{
  "n_kv_head": 2,
  "norm": "layernorm",
  "norm_eps": 1e-06,
  "init_std_down": 0.00503,
  "init_out_by_depth": true,
  "decay_fraction": 1.0,
  "doc_mask": true
}
Each number is 128 + 24 x the weight over the matrix's rms, rounded and kept within 0 to 255. Layers, rows and columns count from 0.

# layer 5 MLP down (transposed), 896x224, rms 0.115, rows 97-196, columns 0-31
[[ 95 106 148 126  98 111 170 141 163 155 133 113 154 138 139 149 149 119 124 125  80 124 150  90 152 145  96 153 126 122 165 134]
 [143 125 133 154 159 131  90 147 153 112 145 103 160 134 166 134  91 122 129 124  61 151 144 108 124 144 155 101 129 120  91 107]
 [146  99 116 180 126 127 168 144  97 128 118 143 116 138 153 114 134 131 134 128 152 191 165 128  98 148 150 124 114 136 130 129]
 [114  96 132 106 127 146 147 120 134 118 159 137 148 133 132 162 136 141 125 121 162 125 132 146 145 118 171 104 161 120 111 101]
 [121  76 111 119 101 148 130  78 137 132 141 138 124 108 106 131 102 147  81 129 140 162 158  99 136 113 116 104 167 120  76 139]
 [136 130  83 127 119 102 104 160 132 140 150 147 110 147 108 152 109 126 151 133 104 189  99 147 126 106 124 176 146 130 106 115]
 [ 91 117 107  86 108 139  94 148 116 125 139 138 138 126 105 123 150 124  74 140 158 101 138 121 159 120 115 112 135 108 123 134]
 [135 101 101 116 143 146 154  94 114 148 132 155 146 147 119  90 114 121 138 179 149 136 138  81 135 114  81 169 158 126 105 172]
 [123 126 118 133 136  89 168 131 157 137 111 144 125 117 145  84 130 116  83 107 121 137  57 148 161 119 115 139 146  95 130 101]
 [136  96 124  96 114 152 137 108 140 156 136 158  61  86 142 130 110 171 147 115 139 122  93 119 111 117 124 148 153 112 115 111]
 [140 108 126 160 166 147 106 140 166  99 102 122 135 156 139 132 179 137 114  97 118 120 148 147 135 180 154  95 136 137 116  98]
 [150  96 130 106 135 114 117 146 113 193 127 114 124 151 148 138  89 138 151 120  72  95 116 150  97  98 129 158 165 114 135 115]
 [171 143 118 119 103  88 154 151 136 131  68 161  73 116  89  97 111 122 102 113 117 124  83 137 140  84 115 179 167 133 139 128]
 [138 142 117  90 136 107 104 149 142 112 109 103 129 121  98  85 124 151  70 131 154 111 161 116 126 134 146 109 124 123 152 130]
 [133  87 162 128 134  98  51 103 111 106 115 131 114 172 122 142 122 112 108 159 134 128 129 118 146 172  98 134 162 128 163  98]
 [133  88 157 140 112 119 132 119 125 123 117 120 150 141 129 146 114 106 100 124 111  97 135 107  99 130 105 108 119 128 118  94]
 [122 106 116 145 144 108 112 111 128 173 135 120 137 106 173 136 154 109 116 149 139 161  96 124 145 123  96 123 121 119 127 139]
 [127 117  84 130 131 135 168 116 158 123 183  93 128 114  96 146 124 131 139  91 139 101  84 102 117 150 120 183 114 148 173 153]
 [129 126 137 138 120 120  89 133 108 128 185 159  80 111  96 150 154 114 139 121 144  94 134 137 173 119 102 152 141 128 142 117]
 [114 145 150 115  94 131 126 136 133 113 122 168 174 169  79 131 117 152 114 137 127 118 169 124 116 103 137 117 124 101 151  97]
 [129 136  79 130 130 119 129 157 124 149 135  78 137 118 141 134 102  66 127  92 130 104 127 115 119 120 147 160 120 153 137 102]
 [156 118 115 155 154 143 127 196 121 184 129 109 102 143  99 141 135 197 100 161 133 133 129 149 112 131 139 137  72 122 141 121]
 [155 129 132 121  91 116 132 114 129 139 134 109 113 166 105 159 165 178 145 115 153  67 112 177 143 108  98 136 165 110 133 112]
 [130  90 116 124 125 117 116 160 113 132 128 120 121 143 174 134  99 115 114 135 122 104 126 144 102 156 137 113  86 143 133  93]
 [146 106 115 104 129 109 106 119 118 108 130 130 140 162 117 106 118 113 119 161 137 154 130 142 123 120 124 123 134 145  84 120]
 [ 80 168 140 125 127 124 123 149  82 147 112 109 105 125 147 143 139 131 143 135 162 104 139 149 161 131  85 114 126  77 108 104]
 [120 127 124 117 124 135 105 118 166 129 139 136  89 134 141 124 143 126 122 108 159 126 127 131 140 117 123 140 114 141 104  96]
 [161 106 144 119 107 135 124 175 144  97 113 124 155 115 126 107 119 157  87 121 134 162 150 167 107 176  86 145 122  90 144 124]
 [ 96 148 135 152 129 165 115 127 124 131 110 154 156 141 129 126 111 204 107 157 122 138 147 177 105 119 143 121 102 117 158 116]
 [159 149 169 113 115  97 110 114 142 142 147 158 146 105 175  98  98 108 118 113  54 112 140 114 127 132  82 103  96 130 150 112]
 [154 109 105 119 163 129 153 126 107 112 161 103 120 156 158  94 172 130 107 126 162  78 116 139 110 143 102 144 140 126 141 156]
 [132 136 143 154 155 112 188 132 142 128 130 160 141 103 158 122 125 158 110 112 145 150 109 107 144 121 129 137 168 175 118 155]
 [156 120 135 154 146 137 115 100  96 103 106 132 117 152 117 161 143 140 127 122 160 135 127  83 128 133 150 104 168  74 142 131]
 [125 178  82 124 177 164 150 137 134 134 145  73 110 107 133 143 131 131 112 154 142 138 161 132 149 151 131 109 165 125 121 123]
 [134 138  85 138 110 137 124 166 132  82 100 118  98 100 129 106 129 148 135 140 110 166 134 120 163 155 107 173 123 116 132 140]
 [125 123 135 139 109 162 124 117 109 111 136 109 120 140 155 138 123 132 121  81  98 134 105 158 127 121 120 119 151 153 173 143]
 [ 95 104 120 148  98  98 118 102 103 117  92 121 129 136 138 128 155 125 146 175 128 107 106 132  82 168 136 112 147  82 165  83]
 [106 105 151 162 107 112 160 109 114 151 140 125 114 138 126 133 114 129 192 122 126  89 102 154  77 119 148  84 120 138 123 124]
 [ 95 146 124 141 111 181 141 125 118  87 129 125  95 121 153 140 107 152 156 187 104 119 117 151 100 124 123 123 138 121 133 119]
 [110 147 139 129 147 137 109 181 146  78 131 103 108 150 133 153 129 105 164 125 192  94 122 143 141 166 120 135 152 123 132 100]
 [138 139 166 134 148 116 131 153  96 124  96 110 167 122  81 131 178 121 155 123 111  81 131 136 106 107 120 125 146 136 132 116]
 [130  95 108 118 161 165 153  96 115  83 123  68 124 162 105 103 120 145 149 125 124  96 105  96 154 154 151 116 114 167 113 101]
 [125 120 134 121 167  65 159 120 120 139  95  99 112 145 120 144 134 139 152 154 140 131 161 179 141  89 167 111 103 130 100 153]
 [148 131 168 111 150 162  91 119 148 147 136 152 113 113 134 137 102 142 131 131 180 137 100 117 155 129 109 120 149 127 123 142]
 [165 147 124 171 131 130 159 141 143 146 161 118 143 119 135 120 137 134 155 135  86 122 104 108 159 100 136 104 137 171 134 140]
 [148 145 182 116 152 107 126 121 117 162 131 135 177  82 113 145 149 133 104 152 199  58 129 147 105 166 149 107 159  94 133  99]
 [124 116  89 123  69 128 175 148 115 136 158 106 137 130 118  92 113 137 137 111 133 121 113 111 136  99  99 129 126 116 155  97]
 [112 101 155 132 153 155 115  98 130 125  98 175  86 143 130 148 122 111 166 120 172 120 137 163 117  97 149 124 132 106 141 104]
 [ 70 153 138  77 152 122 130 116 167 129 129 134 118 146  98  75 117 125  76 159 117 124 138 138 104 146 100 138 105 108 163 110]
 [165 111 133 138 108 100 111 140 150 134  96 147 148 141 123  96 111 149 138 121 133 145 135 137 149 137 168 147 117  84 116 147]
 [150 140  83 137 111 157  94 110 133 131 134 148 137 104 111 157 109 139  90 138 165 116 135 131 116 139 159 130 157 164 106  95]
 [ 91 136 146 144 147 161 169  95 102 144 118 134 178 154 101 116 127 138 112 141 118 143  85 139 109 141 114 137  81 142 117 112]
 [107 154 134 129 120 122 167 127 153 152 131  75 159 102  85 107 136 121 175 113 103 101  91 155 121 220 135 129 146 118 161 131]
 [132 168 115 120 130 135  96 123 127 126 144 154 189  86 104 133 125 137 105 162  73 148 124 162 162 145 149 135 125 119 154 148]
 [108 105 100 118 135 152  86 110 118 138 114 145 147 113 108 111 149  90 171 137  79 128 162 142 114 140 124 136  65 160 139 147]
 [130 141  93 141 146 143 111 146  98 128 115 154 147 141 114 138 158 128 109 136 140 123 126 138 119 155 154 127 125 128 154 151]
 [129 123 136 124 123 111 119 112 116 144  98 163 115 124 116 135 129 132 104 108 136 138 161 118 156 126 130 136 121 131 155  95]
 [ 86 132  90 116 143 119 140 110 144 107 143 159  71 131 140 102 109 152 127 128 119 133 101 125 138 122 122 115 105 152 121 133]
 [125 121  89 114 157 140 144 126 114 112 143 115 124 114 175 132 133 129  85  94 139 153 149  92 117 141 124 102 171 142 115 113]
 [126  64 141 147 128 146 121 190 147 138 122 102 160 130 133 128 140 122 108 121 121 129 104 128 161 123 108 149 162 124 156 145]
 [114 138 124 133 129 121  63 162 122 162 137 146 140 139 191  81 118 143 145 120 103 140 120 174 122 146  95 100 166 175 111 146]
 [124 175  84 143 123 138 125 125 145 138 165 127 128  98 123  66 118 146 165 140 101 146 112 113  99  88  95 131 147 121 126 125]
 [158 109 108 181 145 140 105 173  95 119 120 105 107 103 109 168 136  87  91 154  77 142 103 137 150 106  88 151 127 115  73 168]
 [110 169 115 120 143 158 150 117 119 125 117 160 117 126 139  93  97 131 113 114 125 127 130 122 122 105 118 111 142 157 119 124]
 [ 99 135 103 114 147 123 178  93 121 125 109 122 145 137  85 134 104 125 142  86 134 133 123 131 112 138 131 160 128 125 154 151]
 [180 158 152 164  71  92 113 108 111 112 119 104 109  75 121 135 137 138 159  90  66 157 154 129 129 112 127 161 130 154 162 121]
 [125 135  91 143 178  78 137 143 120 139 128 127 114  94 150 157 120 124 169 142 146 137 103 149 155  79 134 133 138  71  95 134]
 [127 136 114 107 136 129 118 127 129 167 143 176 116 123 131 143 130 119 134 132 146 152 140 139 139 157  98 125 124 135 168  96]
 [141 124 173  95  85 108 120 150 172 141 104 159 136 126 112 142 113  99 147 111 149 149 135 115 123 156 167  80 136 104 123 108]
 [ 81 137 151 137 155 110 128 141 137 137 125  97 141 113 109 127 124  99  92 124 116 117 114 115 145 106 215 114 132 109 124 120]
 [155  83 121  96 128 116 139 135 169 119  83 101 162 123 141 148  97 131  78 148 147 119 122 127 144 178 167  88 102 145 125 120]
 [140 164  93 110 169 146 131 123 103 121 162 104 138  98 131 124 146 137 120 130 124 131 146 156  89 158 136 171 161  51 165  99]
 [127 152 163 116 131 129 127 107 126 140 132 153 155 134 172 118 136 107  79 101 142 155 129 168 159 134  66 148 114 108 163 109]
 [137 149 126 157  85 140 107  94 150 148  81 138 153  78 137 122 106 173 126  95 152 165 179 155 140 142 119 140  99 124 145 111]
 [103 152 103 139 135  89 152 118 114 137  84 110  72 159 150 150 138 147 161 153 115 135  93 140 112 132 190 170 114 182 137 175]
 [113 111 151 126  90 127 132 158 142 138 114 110 113 142 119 119 172 159 155  89 135 113  85 141 148 154 113 119 144 148 125 127]
 [ 89 147 103 135 159 133 157 141 110 130 167 140 109 106 104 151 126 103 136 143  85 144 107 126 118  93 148  88 138 134 137 124]
 [100 101 133 125 136 139 141 169 142  76 162 121 108 147 144 144 144 103 114  77 134 119  87 115 168 116 109 159 130 109 139 102]
 [152 153 139 128 133 142 113 100 134 114 109 147 147 130 135 135 157 128 134 131 138 139 123 153  93 146 136 148 102 157 166 129]
 [114 111  86 125 147 110 131 106  92 126 125  88 155 133 126 130 120  86 102 111 125 106 162 137 124 118 112 127 103 113 193 144]
 [118 135 153 127  85 120 158 146 151 149 102 103 102 137 105 113  88 106 115 113 120 120 128 111 173 101 111 128 160 142 134 157]
 [133 122 130  85 160 145 116  99 155 166 125 131 137 115 101 101 120 160 113 119  87  89 180 161 133 130  97 128 189 150  80 128]
 [100  94 133 157 133 147 109 136 109 115 134 126 176 113  51 142 131 161 129 130 150 122 102 129 178 124 113 159 105 128 144 128]
 [ 72 145  91 147 136 103  96 119 140 168 160 141  93  87 134 116 134 121 141 128 102 105 143 123 103 106  95 129 149 145  76  78]
 [145 146 185 102 156  79 126  98  98 115 130 188  97 106 106 128 130 104 105 145 155  86 115 139 176  60 140 110 139 131 140 142]
 [127 111 125 113 162 115 144 122 151 120 118 167 125 147 128 134 128 140 135 102  96  91 140 172 109 116  75 166 147 138 154 169]
 [ 98 105 112 176 147 127  85 119 164  93 140 126 107 113 127 100 102  62 133 180 107  95 175 107 110 133 145  87  79 149 154 140]
 [121 116  91 150 108 137 116 163  94 124 106 145 151 108 141  89 140 114 130 167 108 133 135 107 124  95  84 166 119 101 175 131]
 [128 151  62  97  86  79 162  77  96 105 107 118 147  81 137 160 130 136 148 140 129 121 126 105 155 146 148 141  70 127 138 119]
 [122 157 100 128 125 147 121 137 170 121 135 141 139 152 136  69 143 134 132 122  94 124 133 178 147 115 127 150 101 102 148 115]
 [110 122  77 189 111 195 130 124  84 127  98 109 130 126 168 141 119 113 124 138 125 123 133 100  89 133 118 120 129 145 130 130]
 [150 141 130 149 112 101 138 161 135 136 142 148 133 116 148 143 115 162 121  96 121  76 138 156 107 153 151 102 165 144 121 159]
 [128 172 168 147 138  90 125 107 105  96 152 126 122 138 151  93 160  99 161 135 122 111 131 137 161 139 127 105 148 135 101 166]
 [130 112 150 119 116 134 147 107 143  73 110 110 155 111  99  96 157 150 124 149 137 125  84 172 124 113 101 114 104 157 148 105]
 [ 82 122 107 123 124 125 110  96 151 144 122 103 124 133 104 163 102 163 150 125 125 139  94 124 105 130  88 139 134 141 152 163]
 [121 130 161 134 141 113 120 138 149  96 174 157 147 132 168 118  94 141 186 107 156 114 107 139 119 122 114 118 124 105 126 148]
 [140 149 177 130 147 110 150 138 132 101 143 131 123 190  96 141 147 150 117  93 153 126 153  96  81 121 136 159 171 151 166 137]
 [104  95 145 173 119 144  90  60 146 131 103 136 139 161 124 115 142 134 144 147 107 175 139 112 111 184 126 123 133 152 132 144]
 [143  96 113 150 101 134 130 142  98 130 141 149 125 138 172 144 118 138 147 137 137 131 100 133 141 158 100  81 135 102 101 125]
 [ 98 140 124 165 135 143 164 132 183 141 144 123 135 174 110 158 141 166 127 127 109 150  90 124  92  97 167 123 113 140 147  84]]
# layer 5 MLP up, 896x224, rms 0.121, rows 98-197, columns 0-31
[[119 127 124 129 144 132 134 141 106 128 129 106 161 138 152  90  98 135 140 149 161 160 120 116 131  94  86 130 128 140 126 139]
 [176 123 107  91 126 174 100 125 112 135 159 141 136 154 136  88 127 131  92 140  91 146 152 155 124 132 133 131 123  92 140 119]
 [133 136 115 131 100 107 109 133  99 148  89 119 119 119 124  90 116 130 131 123  86 113 154 116 144 136  91 129 110 126 140 129]
 [119 103 105 120 168 131 178 105 113 121 125 135 130  81 127  73 113 119 127 164 156 143 141 109 115 131 187  81 120 175 153 130]
 [130  83 165 116 154 110 120 126 146 109 110 145  78  87 159 102 116 156 169 111 158 108 115 156 126 161 159 117 149 159 149 128]
 [160  98 144 115 153 147 145 143 135 127 144 115  86 140 182 104 116 128 171 133 112 132 101  93 119 124 139 141 138 120 102 113]
 [127 160 123  96 111 172 117 171 155 108 169  82 170 142 169 108 112  79 122 157 102 132 119 167 172 112 150 135 108 151 100 116]
 [122 109 137 149 109 123 123 144 104  75 127 130 157 147 134 126 129  93 125 138 155 104 160 112 166 110 104 137 130 108 159 142]
 [143  90 141 118 156 114 128 150 160 145  64 151 142 130 112 138 142  85 137 127 114 175 102  72 107 169 125  90 136 136 147 148]
 [120 147 116 148 108 138 145  60 155 118 176 140 122 112 117 123 145  94 109  93 135 139 148 160 142 138  99  99 153 140  95 184]
 [118 141 166 118 117 129 110 141 146 135  87 186 140 130 132 175 117 141 124  98 114 114  84 135 164 125 116 112 113 159 134 112]
 [100 139  82 121  72 129 132 114 157 141 118 111 125 124 125 132 135 161 137 120 139 130 112  94 177 127 112 146 126 143 136 123]
 [140 141 105 135 128 124 148 150 129  93  98 114 167 134 161 119 113  72 114 124 103 123  70 140 115 136 153  96 147 105  98 135]
 [ 98 128 106 117 135 129 117 134 148 140 134 159 149 114 127  91 144 123 125 118 152 111 135 137 161 128 126 149 125 169 104 122]
 [157 146 140 121 108 147 138 136 125 149 141 111 141 114 127 111 131 150 146 170 109 146 161 140 147 137 135 147 138 142 141 154]
 [164 140 112 108 129 128 140 159 153 145 116 125 121  96 172  96 159  99 129 121 116 109 156 161 128 183 189 114 138 166 102 119]
 [102 129 109 175 132 105 141 176 175 131 122 164 153 103 180 144 155 105 100 158 134 117  90 187 109 124 146 126  81 163 124 123]
 [155 111  96 135  73 169 172 129 114 155 109 127 123 130 116 155 138  84 164 122 164 141 118 118 142 142 116 190  75 111 121 118]
 [126 141 134 133 167 155 140 140 153 143 136 132 106  84  98 138 135 120 138 122  93 133 108 146 121 151 150 125 141 181 120 133]
 [122 147 140 107 111 112 138 164 107 199 112 139 110 149 161 140  89 127 153 116 137  57  82 127 105  98  83 115 111 168 128  92]
 [154 187 143 130 151 155 165 155 154 117 124 134 140 121 166 136 161 127 117  99 139 148 100 122 139 105 124 126 165  96 149  60]
 [161 130 126 130 152  53 114 160 145 133 119 127 130 120 100 168 151 131 128 154 101  93 149 132 141 119 138 111 174 141 134 166]
 [126 148 117 114 137 150 168 149 144 145 112 140 124 139  82 119 129  97 172 118 142 122 108 117 132  67  89  93 132 150  98 140]
 [144 102 145 152  48 128 157 114 113  80 113 125 119 104 123 100 123 148 169 109 116 162 141 171 121 168  79  97 137 100 127 110]
 [149 164 151 127 124 101 114 165 167 111 105 113 123 150 123 112 146 119  91 133 123 134 144 138 111 157 116  99  99 118 162 167]
 [136 127 110 152 126  94 160 106 108 103 125 109 121 157 142 141 140  91 168 135 110 106 116 152 135 136 144  98 134 116 144 145]
 [134 106 105 117 119 159 104 121 120 123 138 121 111 161  95 171 148 106 144 153 101 143 147 127 101 156 125 126 199 160 147 139]
 [183 123 112  98 127  90 154 160 147  97 151 118 130 140 122 131 103 128 115 117 122 121 100 118 103  81 154 140 128 147 110 186]
 [119 108 154  94 149 143 169 170  86 134 100 104  78 127  77 128 105 135 118 106 151 100  94  93 127 141 146 116  86 105 112 108]
 [136 148  72 124 110  88 100 156 152 119 105 111 147 140 102 131 106  70 136 170 152 124  75 122 113 128 116 118 129 137 135 117]
 [115 129 103 148 131  65 149 127 154 112 180 142 126  95 124 156 131 152 149 133 117 150 122 121 104 116 117 171 178 104 130 140]
 [139 107 157 111 121  69 107 159 115 123 113  87 140 189 101 105 141 135  95  86 111  81 140 106 140 145 116 203  95 137 136 120]
 [131  93 138 137 135 123  88 172 146 116 131 150 127  99 146 106 112 117  84 118  91 130 124 116 146 129 121 129 112  94 165 136]
 [142 116 149 120 173 157 136 134 171  90 122 120 121 143 110 117 138  99 164 138 145 110 122 128 148 145 107 136 121 146  93 137]
 [124 124 120  99 123 137 128 113  94 141 136 132  91 117 147 107 116 153 111 147  85 139 136 155 172 139 153 138 166 144  83 125]
 [109  98 132  86  95 132 122 126 131 131 129 116 114 151 131  71  92 134  99 147 131 121 123 128 145 130 114 122 126 136 145 134]
 [119 166 121 139 136 145 128 121  99  98 133 139  89 101 164 129 189 147  92  86 139 134 130 149 136 139 123 177 125 147 134 163]
 [128  80 158 148 143 119 121 157 113 118 153 134 131 148  88 122 127  95 160 113 149 147 119 135 118 128 136 102 127 162 129 140]
 [137 139 129 125  78 122 145 131 129 151 159 130  93 151 150 109 115 128 147 125 156 139 152 156  57 153 172 148  81 137 144 145]
 [158 113 125 177 126  74 147 126 125 106 114 148  89 119 132 154  86 126  88 108 107 138  91 138 159  99 129 136 170 134 145 153]
 [116  90 101 127 106 139 179  70  95 135  80 125 150 129 115 121 127 143 147 162 117 154 104 103 132 164 122 135 109 119 133 108]
 [119 135 108 108 116 160 128 137 106 108 143 124 172 147 154 126 143 144 162 133 136 134 158  93 137 176  92 150 142 147 148 144]
 [ 93 140 129 159 115 133  80  98  99 125 121 133 111  94 101 156 133 125 115 155 140 163 149 147 138 171 164 142 130 131 123 121]
 [142 153 130 142  79 117 133 105 118 130 116 165 150 140 125 105  77 132 174 133 167 142 190 101  87 110 143 124 146 161 129 129]
 [161 121 140  93 119 123 141 155 116 117 121 153 173 148 190 105 173 154 111 112 135 122 107 164 106 147 154 114 126 150 134 116]
 [127 151 120 119 145 134 142 141 138 115 117 124  82 126  78 135  81  90 150 144 155 101 105 155 157 125 146 113 146 120 117 176]
 [130 112 136 154 115 125 125 144 116 127 120 113 109 157 115 144 160 168 139 103  94 121 156 131 100 115 105  92 103 108 122 121]
 [ 87 133 121  92 147 135 130 121 146 166 132 158 166 156 119 171 141 132 121 103 132 163 121 111 135  78 153 170 126 130 138 157]
 [ 65 167 106 139  88 156 139 137 102 179 147 166 138 127 145 111  81 142 112 126 122 140 157 141 134 101 137 152 100 138 125 100]
 [150 131 112 119  77 126 153 170 110 123  93  95  98 129 167 124 123 146  98 139  69 142 109 116 130 109 112 131 167 131 128 142]
 [129 158 128 142 137 148 110 118 180 105 146 133  96 167 118 107 148 124 109 136 139 141 159 128 111 118 134 117 115 122 144 120]
 [157 114 148 132 106 113 149 187 123 135 172 105 144 185 101 166 170 113 164 109 152 167 117 118  71 131  96  74  95 139 125 110]
 [103 104 104 162 125  89 120 112  95  69 118 118 142 132 134 142 123 125 170 151 192 115 159 127 148 147 147 129 161 130 128 119]
 [156 104 121 112 158 117 120 109 150 147 146 123 148 140 112 162 172 130 141  83 166 129  60 107 159 177 166 159 111 110 101 126]
 [133 143 144 115 109 121 156 138 110 141 161 134 119 125 153 134 104 149 180 139 154 168 104 108 113 122 140 130 107 140 135 174]
 [129 149 134 160 130 140 158 112 144 149 136  90  90 140 118 123 146 172 151 142 111 148 145 145  77 120 132 142 145 129 113 145]
 [152 108 149  84 102 150 117 142 147 107 117 145 168  90  99 122 153 104 161 153 127 150 132 148 162 157 147 124 127 102 117 104]
 [141 136  93  95  71 108 139 127 128 115 121  82 121 109 160 162 129 122 149 140 108  96 142 150 156 129 176 134 118 126 105 129]
 [120 155 139 169 161  96 133 104 131 116 111 109 102 135 132 140 153 157 104 125 138 121 116 110 142 114 162 143 186 160 123 115]
 [125 116 149  99 113 112  99 150 147 165 102 120  80 139 146 175  75 129 120  70 111 132 144 126  90 139 137 147  89 166 121 156]
 [146 139 118 170 141 134 123 142 158 125 144 125 151 123 137 128 138 116 138 141 161  92 120 138 156 139 115 156 142 128  84 134]
 [155 189 118 139 111 115 150 133 143 120 112 124 100 126 127 124 139 139 126 144 123 167 109 117 150 160 114 135  81 107 109 103]
 [169 133  95  93 101 138  97 132 160 131 126  89 113 106 140 167 107 175 143 136 113 206 118 126 135 132 119 156 139 147 132 148]
 [108 131 109 106 129 162 116 134  68 119 100 150 119 100 125 127 161 132 132  85 114 115 147 124 130 146 135  94 115 112 116 132]
 [116 119  69 123 144 136  84 136 151 130 143 163 146 141 110 155 127 119 138 154 150  91 113 105 116 150 102 109 161 127 135 136]
 [121 106 156 127 151 121 131 104 110 182 164 139 103 177 115 174  92 156 110 138 124 169 168 134 129 119 106 143 149 136  85 121]
 [121 118 137 117 140 143 105 132 138 126  96 118 141  87 137 134 107 145 130 113 141  84 162 109 105  94 164 121 151 111 108 118]
 [120  97 127  98 128 108 100  78  99 157 124 145 169 123 188 102 171 133 150 120 110 138 128 104 128 162 146 116 129 179 160 137]
 [141 144 170 123 128 150 104 161 137 127 137 105 102 113 128 130 137 130 152 119 127 133 158  92  95 127 142  93 166 124 122 173]
 [118 168 138 146 136 194 124 141 109 130  99 105  89 115 170 108 176  76  79 153 143  99 137 134 133 128 105 139 129 132 110 171]
 [132 164 133 108 119 112 127 136  94 111 138 132 123 151 126 140 106  94 155 148 105 128 138 111 128  95 146 158 112  73 145 109]
 [122 114 141  97 157 125 139 148 124 133 110 108 166 146 134 132 143 109 154 152 108 149 136 111 161  58 149 125 149 132 105 136]
 [129 146 159 129 108 147  96 142  96 144 114 104  83 130 125 152 138 171 122  88 148  84  91  99 100 164 145 162 109 196 129 157]
 [140  99 116 116 117 132 128 159  96  93 122 127 114 152 124 130 111 162 125 124 111 129 144 120  91 132 124 122 163 140 144  82]
 [144 150 127 106 114  94  89 138 146 105 107 155 116 175 166 138  90 120 136 128 109 133 119 110 121 127 143 129 110 113 111 188]
 [135 132 114 102 115 142 110 144 159 124 129 109 129 138 162 146  83 105 130 120 142  80 107 114 157 132 168 124 152  66 158 114]
 [116 110 103 116 146 104 109 127 123 126 107 178 111 125 117 141 126 111 144 155 107 141 158 182 129 150 137 121 142  78 117 119]
 [122 127 183 150 108  93 119 135 129 160 168 141 108 125 124 144 134 113  97 112 149 136 106 105 168  88 109 116 204 111 150 147]
 [165 144 156 111 119 106 116 133 152 164 147 169 134 173 143  88  91 155 108 142 128  94 140 132 143 144 138 139 163 119 122 156]
 [155 158  37 140 138 138 108  85 175  93 150  90 112 107 111 157 100 110 132 124 118 149 114  99 142 142 124 143 120 159 153  95]
 [144 155 151 158  97 125 160 114 115 128 168 107 132 150 118 126 111 161 127 134  56 153 114 108 133 121 132 143 172 105 144 100]
 [140 179 136 134 143 126 141 141 110 100 132 119 124 114 164  95  94 153 174 132 153 105 123 138  93 132 168 152 133 101 127 126]
 [135 110 115  91 165 109 156 133 131 142 167 143 140 157  91  70 142 137  74  74  98 136 114 169  85 160 130 162 139 137 144 126]
 [148  99 136 144 124 154 157 129 151  98 127 161  74 130 112 132 117 100 128 152 118  93 137 124 112  82  72 134 122 130 118 187]
 [123 148 102 102 156 107  87 145 140 144 133  58 142 160  83 159 131 119 138 105 151 112  99 119 127 155 138 149 100 121 139 133]
 [186 130  94 145 128 136 117 173  83  97 107 127 133 135 152 143 130 121 145 121  76  91 121 178 172 153 143 116 130 114 125 133]
 [124 172 140 124  79 112 164 141 110  99 174  79  91 163  89 141  93 148 108 145 143  98 129 133 150 141 148  79  89 125 147 110]
 [121 148 152 111  84 140 130 150 131 149 143 115 139 106 129 117 148 115 109  63 136 119 143 145 148 134 101 158 143 130 139 119]
 [165 108 149 159  99 112 169 161 134  81 110 138 143 160 164  98 118  68 122 111 103 135 131 170 156 159 131 147 130 111 166 171]
 [136 161 160 104 159 126 127 143 145 121 165 136 107 119  93 134 101 139 118 122 125 120  91 127 154 139 132 149 130 144 142 128]
 [141 131 149 103 130 129 100 118 126 194 148 135 129 128 129 134 110 115 179 161  98 104 137 116 113 116 136 101 116  90 124 132]
 [160 128 115 129 133 142 182 129 158 124 152 120 165 124  90 143 112 121 129  96 107 110 110  87  99 156 149 147 109 127 150 143]
 [128 106 136 107 134 126 122 125 149 156 138 134 105 119 118 114 116 128 122 137 130 134 106  97 115 156 110 102 152 121  93 126]
 [ 94 160 107 127 112 144 105 114 190 107 131 161 161 114  80 127  99 134 137 164 131 115 157 121 108  92 119 116 147 156 116 134]
 [118 118 131  76 147 158 117 120 127 144  75 118 117 129 115 127 128 101  82 111 123 100  89 123 138 141 140 144 111 105 105 117]
 [175 106 112 134  86 165 190 143 138 116 121 120 186 109 144 197 120 121 115 116 154 108 133  86 131 114 123 106  97  91 158 117]
 [153 193 106 133 143 101 142 127 126 141 171 154 103 157 139 112 118  81 107 181 140 133 126 114 105  99 141  74 123  91 128 152]
 [136 153 133 159 107 100 170  87 112 167 147 120 112 122 115 136 113  79 165 131 106 147 144 105 129 152 121 118 128 109 141 200]
 [112 176 134 122 120 119 118 135 129 191 139 116 132 132 151 119  96 128 153 143 160 117 140 103 135 102 159 169  91 158 118 155]
 [146 150 101 203 114 142 162 142 115 123 149 111 131 118 135 126 118  90 114 130 146 163 119 103 124 151  90 113 115 119 150 130]]